config = dict(
    n_layer=15,
    d_model=192,
    n_head=6,
    n_kv_head=6,
    head_dim=32,
    d_mlp=1536,
    vocab_size=825,
    activation='tanh_gelu',
    norm='layernorm',
    norm_place='pre',
    norm_eps=1e-05,
    positions='rope',
    rope_base=2160.0,
    rope_fraction=0.5,
    qk_norm=False,
    attn_scale=0.177,
    bias='none',
    tie_embeddings=False,
    parallel_block=True,
    init='normal',
    init_std_qkv=0.031,
    init_std_o=0.00566,
    init_std_up=0.031,
    init_std_down=0.002,
    init_out_by_depth=True,
    optimizer='soap_variant',
    lr=0.00635,
    beta1=0.95,
    beta2=0.95,
    weight_decay=0.03,
    lr_head=0.0075,
    grad_clip=1.0,
    warmup_steps=200,
    schedule='wsd',
    decay_fraction=1.0,
    decay_shape='linear',
    final_lr_fraction=0.1,
    batch_tokens=131072,
    seq_len=512,
    doc_mask=True,
    train_tokens=824600000,
    steps=6292,
    dataset='wikipedia_en',
)
Each number is 128 + 24 x the weight over its row's rms, rounded and kept within 0 to 255. Layers, rows and columns count from 0. Numbers have three digits each. The size before them is the row's rms in percent of the matrix's.

# layer 6 MLP down (transposed), 1536x192, rms 0.223, rows 298-347, columns 0-63
092:129123151151125116125100147117127099131134132115110146089121145086109118110092131067149134103122147160149139092123125122108135118146131111151156136162146122074130095128146106093137158114109129
098:110144144094125141124140138140123120145128123162135135126093110083111116136089127169134095094153065143090114132127067117087132113151124162090154111162152148132107123149101138142148163112145158
098:160115148141097120126176119115151099140136105152128146162153044120135150147106155117081156128158105169115137140135086114123147086080112117130129146101135131112108131118184115151092150143154111
102:093072126141145086139085088104102189134136093133145126093151105113158152125147113125110125116148106133110146107118085100111132128098122136122168131088140098181128084149143159163117130139120129
100:110144154133112165140090115165126086141130140145147115141168156144167114105141159082123127168173157087110132137171133127129160104112133160129108103137134092104096102132141133078155138135146154
088:112087138164104124122106142162151145110163117100132125154087156103135123134120112157155149135122115159084102142087136141099150121107178154143109104131126103138073124107118157148099099083184129
096:159141160145121116129137126105152097132082083123119111161118123125127119124103130154102143115112175095149119131073137108135176137111113150144123096173146163188105149095146140123165194119102135
095:118134116130091145127133118130123154101100117177146101092154109133123113104126124065123102127087107111186117096114128115127133124117139127117180121142116128122107075151162137107108134125161131
110:135116157150104112145123116142126140162088105137120147123120125110127143120116127166137131146101153121143107132132095114113171134131141141158133142136149118167167154129080131109162170162123165
083:082197124157138107106094116143158107089091176103120103127142162110142149137131093104135132139140141155073158163139125080144133145139109157141090127133075121176180134120170131079134095144122108
130:134141104166132103136148123102123122116099132122138138137123140105135108166094098095116132168129185164134145125105108115122149094096160096164144131170156129154138216113150128152117116068125075
102:166113138138144159119120132129128189151134117103127173131177120130101121131100159170144065134081143132110108082157135157133113125098140083154120151141069124140102153150147089141110128122144146
100:157106109142126115118159116166112087113158122114139145119096105098170109123104133093102147109140157155111129115160142115134121077135112106156125073145130099131136141143106115090177091140109131
105:118114148130109107115108095140112142121126135171175129161120124126125147138104160122139146109150136110123127106187123096165196113102127115172180132141151106112108083135134113171109139145157104
110:121124130130118140094117105095149127118152132147119140122175160133155139103102121123165154150105072112140175108113118100122126142157174139139147117143103157160172126117129143117133124113150088
110:133160107114169094152107112164151130090109109112136105169110144120105154110110136095175131108101125151096132114158060141112119160115132169154153115130113185176123123147116164099099128106114123
109:135098154147118111114119150088134151125116134145125138117119160133147175162126161105093177133142122124139156147110111146067132144109163103169113090114116192136135108152162123142095138130159112
104:156111086092128104162116115105136153076128169151082108149112139119159115086107167149118101115141133149126158115155132140135157100133139114091155107109141157164127123172152128115154132131135130
095:133067162143149105127127151107127135130110149115101185189124152144089181082078113114136138162145124169158125155178119129132126122130121106131122143155091088151094156114102110106131124092086120
106:116119146183147127131137102097104163181091147144139124121122133131089118099109119149108140112124127140127143144134110149113124155099115110163150155114098132121105121162173097095091128115129093
091:119131158101146079139118174135095120159124124092098094139112123132167123099119138136111139154132103159125100173114124119180117066141113115115115117128134096131153160132122086116124140132112162
097:120104155112125117130123139103136141134084143143133121158093117091121115142152161106164127153124134101125151118146103118147113093086112109149151131123086184135116107154160158149087151088190130
092:096129130124080088174130155130148163147129121138087111155134108133145150095146130161111119107120134103164140102143124158106145112106089132148127117144134129112092148131144181127138115105124115
109:133130130153124103109116130081172129136125041107122129137121153134121138134132074141157148093101125151111117164095118123116103122118138121118158130157124121144117139097178113100143139124164136
106:145157137157114151176117140120138131105114108139126150139142116113154122157162150099128131130085143124150101080096105142155147144177101113143137124145164088122115119129135126117133156118129123
104:143116086138147128085152126160118136122140146158134137114126095162122129162136168143139139158146134123131125134144116139111175144121139123096125109163133142166111098134140118129119116131117121
102:129113163132137103090122144082109137114121168120161112153167164116153140149094105126130087135148162135123122134118120154161081101125148134118074124115111141142105140161150169125110115122142126
106:117142141084108115128132125142145128070094161140151128136095133148104154100120112124148111108106134141127133113106175130109147140119158097143138106088112123131098073105149144153153127166125138
094:109107116077125117136156123141149130151084138153182097128136131112126117125127159109112155141092093156095122105141105103100168115115135154144082119155140083157140124106153126139107184105120176
107:116152128143113124159130115137131121122116126130130166117134157137122119109105114140142111166147090124111139161118129121122121093161144078065110171120142086158091149131106102123152137140119123
096:158143117163140109123123114093133140105107155097101110136086142150139074146161115097137131099128153105164145114101115117111110139122120167062086147090112134157114148161138098143122109125196117
078:123112144141127097143155171155135110126134146109144126133142092097151111144115136128113096136136132129143123124116115130167143145139136142142094106109144168123145123096174119090130196151072153
097:136165124139155135170176145135109117094113150127085075179141100136116138136132154097132154102087093168124131106142092137069110120135105106120120135130148089122111121123187136115144194099124119
093:143131141123168112110116101145130125120125115064134145122133185108156115154153156111203099147068103132152129139117130103063108122088089142145072125127121086151127138157122112120133146124157113
102:136094159147099115123112116139099117110146107130138089108135111142146188131116100115096158175157144175101138120155105116116153189108119125136149204129124149178163138141135125110091134116124158
090:109118124131114186142123106110152120134138129113126101164111130149164162088133123158123116115102117142143108127098139123139117125139129143158146130114169101117152154099111144101082103156128128
091:111105151112139131145126132086092115152096120153194125099153108144089081110104134088143134115151129092116142112122078130142088116108136120167094090133124099097134134134143081125111135150136110
106:136133127120122128117139131127143142121154153123125150083152120110153077080136108121127163170121112124143142116200135149148123135125116105120151108135137116180116090106115118157152125113122110
103:096172122099152137187104134130122097158114166100161151129139114115134097156157149079136163128134134103134165086114113088148092110129120149095167132108135114117141113143134118140140148145127130
089:096132152167122129153143094128132122161174124121096159166159138157126140106123149152136151141169120117087161174164158120144120147086147115124158143147143133134120158127179085131130134102131119
100:118142075144116133168093130118141142140162108143137130107128122138186143169090161111125104142141126111095147142140135149142131079134155136137080143104134107141097172097135121123119151105075100
093:127123115134127163108112170123113131143062132109154154090142140109152113065144103113106150113159102138154121104150125123144089092105144136102087146152132101128139111085147110131142136132147121
099:129146103076164079164175127130144117082164144144126140102148115108145121109120161124098175122128154144129138094079162114130119099112141103144131068111123164133148140112174156104161106126149100
107:131174142104128088159139074149138118106148115107114093122137145140138132160163078167140131118107113150135135094144075149175138114124087099127129156130150082089125144116158128083110099123162110
087:140129124080151134133148118148142126203147109126120124126119104103121127088151067144134125145164116103153117166099133148183139137126108151112124139120130167104120111133133126110162150158099140
115:117073149133145127151166139156159151157153086147140149144157162103126128099098103137150123096093139133138108108138175144178152143130119118129157120147089099093135099100150149078106141081119127
093:145161143087122131120122120163155112155161117128093143128148158102144118162179096102105140089142142083156155126149145122150149085145099161158125156109147110176134154109137111099085126186108094
095:144111117132095099132106122100110132134153110045143125187144083112119122133104102105122159160155150129160173116129083124106138072103107158141156183149125121146122165120113115107126154127140136
098:108119166121102127146113095133098123127134121081119103166123111140112146098083125174116122128129107119116125166156075105068142110115137125119140140106121145098153155119130177150127137160130087
102:120142108117125151142127144092116147119151100081156124104114145149097140104144135097099113118144112140119144128116099132121161139109127158117117161188129148151127130126075095135133163128113151
# layer 6 MLP up, 1536x192, rms 0.229, rows 299-348, columns 0-63
099:161133116136127086104110092116127143121149116105140119160139111137140116143137160093194139086104164187178183095127114143127109135140101116130110117170149148133112126112151160114106144103141145
099:128106149137130142086129144127093108132120140149136107137091150132164124125139189104146113149102130102148096103103148121094095142106152165131095150139132132120127077158125101139132158095154099
102:128114099173116186120176164122157114132130124121122136166144116175128141119081149149136098181109140095102136143128102103141117155126118151093127111136129093101144142113153162087131117095102121
103:161149134097099137100139081155160176164117142150106139116141126134135079142152152108114096160153119126169127108088123143105152111132118146120119137126086125138121124145133133163140117118136125
104:143172133083149112164146131137129106126047118142116127122125103144106101141105133108083123094155162122161159116136149122163074131146110103120111144086132125133154132166155133111149131171102104
102:133125141169096111127116184118093156159132152144149107121124123120140132139117152145165107122127131122127149115149163106174115122162145108159135125121135129110097137143127129114124117140171133
101:137179111135113144131164127167146136152135142125136120137121140162146115109151145153147116113138174135132122137105061129140139139115119149131085120132143106123189086154126140101106116127124125
103:127138071106107113162148198096154106107156104126089113110131109109138132089111145117141132135173118120131121135162101109149144103104088108098077123114101144144179135167150137118133120164124141
083:146089139097121116158122073127157152146131133105135126118133095114127072103130120115143136134112167128119130085121110181121129138181150147143107133137141152088102127137121126124133127126132153
102:119113128152166078156160115158149097140129096147096144133110137104166152126107109121177106132103114175150144164148120087136133118133146109141172180152100127104126143143099105166133126134151125
105:135111140129137096089143111143162083113111134143149130123110168186151125136110127095114126095112097091155145137139132153143098124090136119077131105135089151092147119167127140124154114135156138
096:095140117109142123095117113144156115142132114117138191098087146105120141108154100141085163111167114085164170116129164133102100138129095170145124131138135128126098112162172105096107122165122161
104:142098119156132121110158115151110159150121121133124125104112154123112093120149122124146123106139146122110103139171194162104163143136106149137117120153132140148089093155100114147116118162127147
101:079148130116149125136137144117086141130087174149117112117140131130121140157095153130114145166132134188077113131106142163133127095168149129119150130130158107148094081146144132121121141131157131
107:095131128133123117151156094141113111121129136144141125112151145103125163142139092117164070124131133127096064105152128167109077160098175166143151115096120148168148102156110121137104114104124093
132:153172127095109139158120150120115096134162145093110132128125127136097158141138145098120163135115133093198103143109122152104101122163131131188134081174101164143120129113145133112102130164145103
106:117157128117124138111126124164119148139101128121129105140127142131130149137177110097135179114144126127131111156135119092107107122135091123154164126125136096167122166161139090157106117133138141
096:128152081115101116110138079136110103149144144142135133126128125104133133168132126149126120113096145097139163127125108170108160135109146127099089139119143166127173086184108122136115138128171133
102:121132121141071162106139138150108166129119094146098118120138088125121121186180129131150144101137135146104121131111106108108116096182157123145119140171123112168112111136144153116090082062132101
099:177124107169123090072125126152131124101164176136147114099159132099112123126134078121149128138137181148144114125120104129118124141106166114106098112096115117143118121154117138159164129145183117
099:132106129157084087120176163140133142157097163120142158127103126133117150156129131137116146156090141102101166151122160151130097122135109155118071112094114129112107083119105109149134158129129136
088:175082114074123104133134127132182136120112088134091189155114164194104142117083156120129099127185134119140153137121096154133126134133116127114153144111102129132119103138148116088177148157141174
104:111171100119110114110150086135136097085115126173142112136135089097132137150131152168123121178154110092124131144165124145112151148125104096137152098127167109088123136147165154105112147140138135
118:139142117139176135083138124113099146132097192148131145121119126133134119111101090102125135103133122127131168116174112110103096124168142119145115111104105175154154132187167125104106120127108131
095:142125102132114097144117112109137143148134119168128097124133151140152108162105142127161146148186119080116160140183126167114169102181106120181165147131104126128126118131122147167118087101163118
107:102155141113137124111152143185138139147147121113105151161130138125066127135131103136134139124109091101168139125132173139142168132142116133154155108108170157142135134120130137122104134146128149
115:114101129107114113124142107096092122126160176112114154107151135099099179136144159098159094158108137086163120125151097170140121102148151136129149142090100126130120117107121125103092131143141102
105:123104151132179144121099100169138101120138091161121172143115145132097157148115099130120105152164187091144135159118104178134107119136142105124146162141117131100136117145114089163129127170105086
096:142066125166171118146122125160087119167111145107148129131154123157160125112146130115131099137117118145109081113135173162077155118142111123135096161111142134121155101147118107120098125120109129
100:140129138104138132134144141117107122162156123146145105114175116107115116132105085157140179139140119138106147121147154134133097108147106139153099162141123102123150094103106145101128131124122149
102:130142129137139129126132087105119142123142086157106123122109140163113178116134127128117124115152127124127107136133147084104138119118104133118156139159100079135113137137078107194140096122176138
102:103079131107143129114110103145150119095132088162116156156157122134116100118157152135124129134128105136108176096104153126141144161166095126167103129154165118100124098127164148132071129087120146
098:103120108147110106114147182137135122133115103164117108179127091141110144075080116157120115108181131118069109141149110127136156098127123094125162151102139130136111128135128129156153109123166105
101:103172133124092109156082150136164075121165137104109138150145153107124154161153100127139116166188145116131134094180135112145125114106107138129122194115107146125133147155115084131126139123122141
100:143146138073119094131126140180125089127088160167130164113142138132097110203124079130102120143157128114128141148111126119122155108126112124127157125118152133152104113166110140151159096100127157
102:159109116158136151094143125125140152127147169064111162098147124130163139163105144138103112111105119176174102128122129140105157135160113112106128197120083159127119143114099144130142107140168111
096:151162139142148102123129112122125112115147126123085071137164141173126146116095091051110156123155092124155086128078109148147150127115106084161129071102143118108126104146151112090155088125131101
083:156138118110164165118151114130197082130092129136125106118115108140078100120169148141089094125123107145144127097127140130113197112099081098148111110095136136154106095145144116149115107137172096
090:131112147117130105180124130126128124109090164118118093179129097115113139134168148192150129137139098143093088105113150107124128151166155133109108155092128175138152127116093124094120188125138141
099:108148126149150169172101136120144114125099133062132113116145116090101108126114127107117161098170130138107100094111116119130125116116132126173133122135102122101124167133120123137086131118112142
096:147150125164108088171154110119133120095175117103092130142087088096116172131136153144117148134102119100103135145104123141099162143157166123121147171105119146151134156138082125139123080127131123
096:147151151131171105093129112127169179092120084144111166105128115150107129148109121101106119141146186167175110107051147143155117162144146158130112105124139174097106131151104132130139113125130105
108:129098173114080131095158107178132150117152114142162149107126127158122075154152176111175133172115113137163162133088096109118104142161117135071168164155128156125122147109149152148154116119148150
100:080147120156113145131139144127150121083099179178083141078124128144120146143118137104119103134173122143119109117122146140077134113092133106166121109141132113176133132138108155202089107092101141
099:117148138118151109145117123104097119094134144153179138103104100134117124177085106129160121120084138159117125140127180171086146134122145099174123164151114143117117111095178100123118097117154112
098:134101138142122154152118099120087117100119157129155115135132133135171108112140181149151082132071116122147124121118106140137167170139156144140084108113136148069141129129117153189149114108130164
090:141132104135146118091126150084170121079140141167128082073129117087132129116124104146127126125125135120134150097153103161116119129158119114117095081108132078091103140114126167152132127116121127
102:118150081153146113104139098140143127106117117129128131089143145136132152134099100130124129150091183131113119135110127178098116128122120097064147092155147124117121110135164117101096122120137114
093:169136115146113156126142124134096110121147146160129105177092107119156132135147132089111113164135106125145161172122124162132130130131068133103136105120137157136167137118088079069126112156151170
092:091139121131117132157112138137111109155170163139114113164119075141084133132111097147126151169129138154147115131133118153140173114092149113141127138105149125133137143088123137143122146138143088